{"activation": "gelu", "norm": "layernorm", "norm_place": "pre", "positions": "learned+rope", "rope_base": 500000.0, "bias": "all", "tie_embeddings": false, "init_std_o": 0.0, "init_std_down": 0.0, "beta2": 0.95, "schedule": "wsd", "seq_len": 1024, "steps": 7844}
Each number is 500 + 40 x the weight over its row's rms, rounded and kept within 0 to 999. Layers, rows and columns count from 0. Numbers have three digits each. The size before them is the row's rms in percent of the matrix's.

# layer 10 attention query, 96x96, rms 0.11, rows 0-28, columns 0-95
065:440421467495534511454471464464538477560481474478542563508482528484525556525444477515497483494501491413446460428479454533483458469442586557433500459538451506524569478488508462472554490450508590546501536517485480517512517526523521420542510511528487490499534445510474513503555506425524608516
086:496554455530495470500594550509447455560454479509555475484498478509513490546502506525471521511486478497448438553478502512483552477540530451535460567521469493509492536483433436484498486574565419566471550499614544471433501460501444519517503493478506547477470489472537465406469534454430495458
158:531503442479481448516565496540450483538447526525532532503539486517507414475511489451479499476490513490463540545478503540577563568485523409542457515452569470478458493505494465429475551551570483575446540511525497483501497505473458586512505494517533480463504456484466488561506548499376512441
094:551491513472517464472433520573518498493441492497424470490467492543504510504563502551573434501447495511529552484507436524512472524501529488470471553472524517473426531469423499408498598458526476510504450543522503485468420522551521527531519432496579547542527554565434463506520508462489483447
071:581560504532512430492563549541464526483457499518485438518538476468530433491498529485497545511481531512473453599499498482545564493520517476464501463435509476522405472467419473519501507530461476461459530528539570448495463489476477548466474480457464606469526515471543505404503497554487558469
088:418506499470562573469416464506532549437508472447420481489466524477525550474524512519506524552472545492542529437541485408486459525486531568488534486512462533520514483474527513534515494456417529435494458464452496490506525544479562484450453518544462514528532490480514529577484424509589484565
076:475500532461512498536505544503482507551500483457559440470456534454523550512545553482513546520538536496534510463552557490397452523545560568484536540532508580529522527489521473595553446473419449440502505473447505525480513534534495490487507535484489524442560472532468480523406534464575497556
114:483480495501475550524568499440534552505505405534424454479486470534483467466493634521486471504505514584502486486523468536444490502498613572499488499524513513481516484476529467529523525522515438494498591561463460505568511523472487430476472431551488538476535558533512497440529543479527475484
116:494457542516494481483483490497514541625487481452539488459374399534457457511500496517584552469485521568454450535473468503484506539516481500541399534427512495541506494471491502490509522519459448518461559507466487539426519520522503526470484534473535528509428501496568483510443445540528515472
105:428430515536458497472518531528513524513517448511532560427489467448486572511518470463534541580516500508443484565545467503547420520474450556613514530524537407478485549467503476493505488484570458534517525498503512524464478444498463494583452455557450459487460531507548529484527471514506450540
094:455479489442497527523514412504428483508471555473515525453528512492535524545475499505480520529519441598520520508535507512503534555424506440463495433483555490464511512483488536563497489454465521602528508556501420410448496429522507478528513520544471520485529413515567537545492453548472462450
099:544448522561535530472560485489524428509546490426541470558504473603473472508489376502543527553466452445525496504458480490537526514508489474551514501538486473483498506460534534472510436546464529583532446514501577517512463479462479507425520445509587533528496511423488473531543468491486534461
109:471523491523473491448570557490476445506568483558494547522564466502487575485517399500497467501436524521481474454491564592484468504554485506458511522473474463532622495468563553476507516517508513465490527501448509510522475519483512473468513511496526404457476524441479421413438518504547495474
108:512417444550549512538525450549468540527561490495400523499421514441475475499419452558479554429476568564492480518479524499497516526548527499499518514526497436486498502544478547511488477514471579446528545407474477480536481542467479547529543457431525405495532541475486516471520499479498490473
110:445453471466465531532475437423507503503490442562535525476496466586509581461519590517484555528491498413612525447527523452466533505489434524481474468496480448514496495504472540533463455526583511517474472506513583466493475567481471483493453481515552524507548479507523535445516503453511428478
115:576504533454469538511560463499505474467531533508498499589488541540463451439468471475470488494522520519518491490477472487551437542507502522531493433513504523538450516433512513458459449607513540436513525463543537518543480426501487475480422534439504523522492495504513385610530490451476447529
113:501450489493512529518436487473605502534505515478500527455520542561495500557529453524460480468516472508491556572537533484493455467483563476436544549449517545500461521546488522421454574442549466496491526604520504424498483447499507478498504544440509420469521515487460463495412507570460517462
110:537493508505484462471571428469488482536601502541530471523515506503519503539395491480474451519524521518488455529472480458484498527580513555506422473493448433574466497487465552547530419546448579494544459574467542554509518497565485487524487527410498487492526499454494501511512479522438516438
099:478488543507524452504532532531478521440551556539483461510461515538461473436551454435552545507483535422557450526468510436487484515478447484528434505505487495454507451533468474557436486499527421486529492481421528483526436499540511558502465480449478567551480532573490532527556581447433531480
111:499493502478489455464479528436515492543605524548482489488431495495529507548443510508448547547535479500434552500487511579479473519481432507463486477504525517522525544539523481542531452457512474467521504544570547471538524569558576517462520428437522596476491468505461436426463497421516519462
118:499561481482512569530558485496400555469462498500526517519476502501453509421517477456558508497522531504552416541510519472468540519508514537468446512469566460418497457437496475461471518483525551479514494510453485525513526465444496455575519575562524409492476484539488521598512586497494487552
113:521471530498542409450535567480525519522550531520499461473469527516505494539467470496468518451530526508488446532558439481502410478451505469487540540527473552458552492448535509508492508445439455488496598571426439525561497492509522513499468555482459520473550525485419537515425580549454480467
108:494466460447508568469516583515528535451493496482529502543483410465446502465489497490438571483512418565553564540442465541526523513416467500506495433544508501537482493499583543537534464443600524537449488507567490555526538491504477522505511446458524417449462476510513489481483486518487474505
102:545536513491486486455442513468497512468482500459471515482494453521454471613513489604551527484529515445507464461547523437549454526540508555540534557454459479448477426458520434570569475533477496485431525493482458539447516485541576457487489512488514514523519501429519461497494523450593477539
113:548529491373478521445465401510566511443508525535499453521461496507442470516467578532547458466572553513511482462482508491581476529546490484524502525476470559470487457479511505437430509525533491492520422432512528518502581515518495531505556514467461493527537459497443571540527493509553457511
108:459539543530545559460515434470528491557571494567530451431423443494495494486561531395531452487543477520479468471522520457561500445466534473506442526570500448565477503554480487508497458448497478564495517493446529533486471555491521517454473539435521435522440517463508560503477476489471467545
100:437448508481492480508431554585427524461564472545564517488536493482486463584497461450452508452549408471507505506547533503542527536503528524544502485524486449517528483448513490577481535465471561559425527512525428551475471549481522497520561480473592461490491530508445483484453551485473494527
113:499498554481464487558484555549525514487471515554554544458564502471464496462490527505525463511487457491525479465473389477468544495526523453629472480444500527540533504473520492451504530514468439485500493513506436573534506551532466518483561532522578506512528513444489492551500545619507459419
108:493472556525550543491477467485452539518509559569423513489499463560497451558501487518561562530432508593564491516446470430504554461479467510480476498503527466501517476506522533403453525465419525508509488477571454411519411463505481484540478434476446514498503504510529517502534502519564506448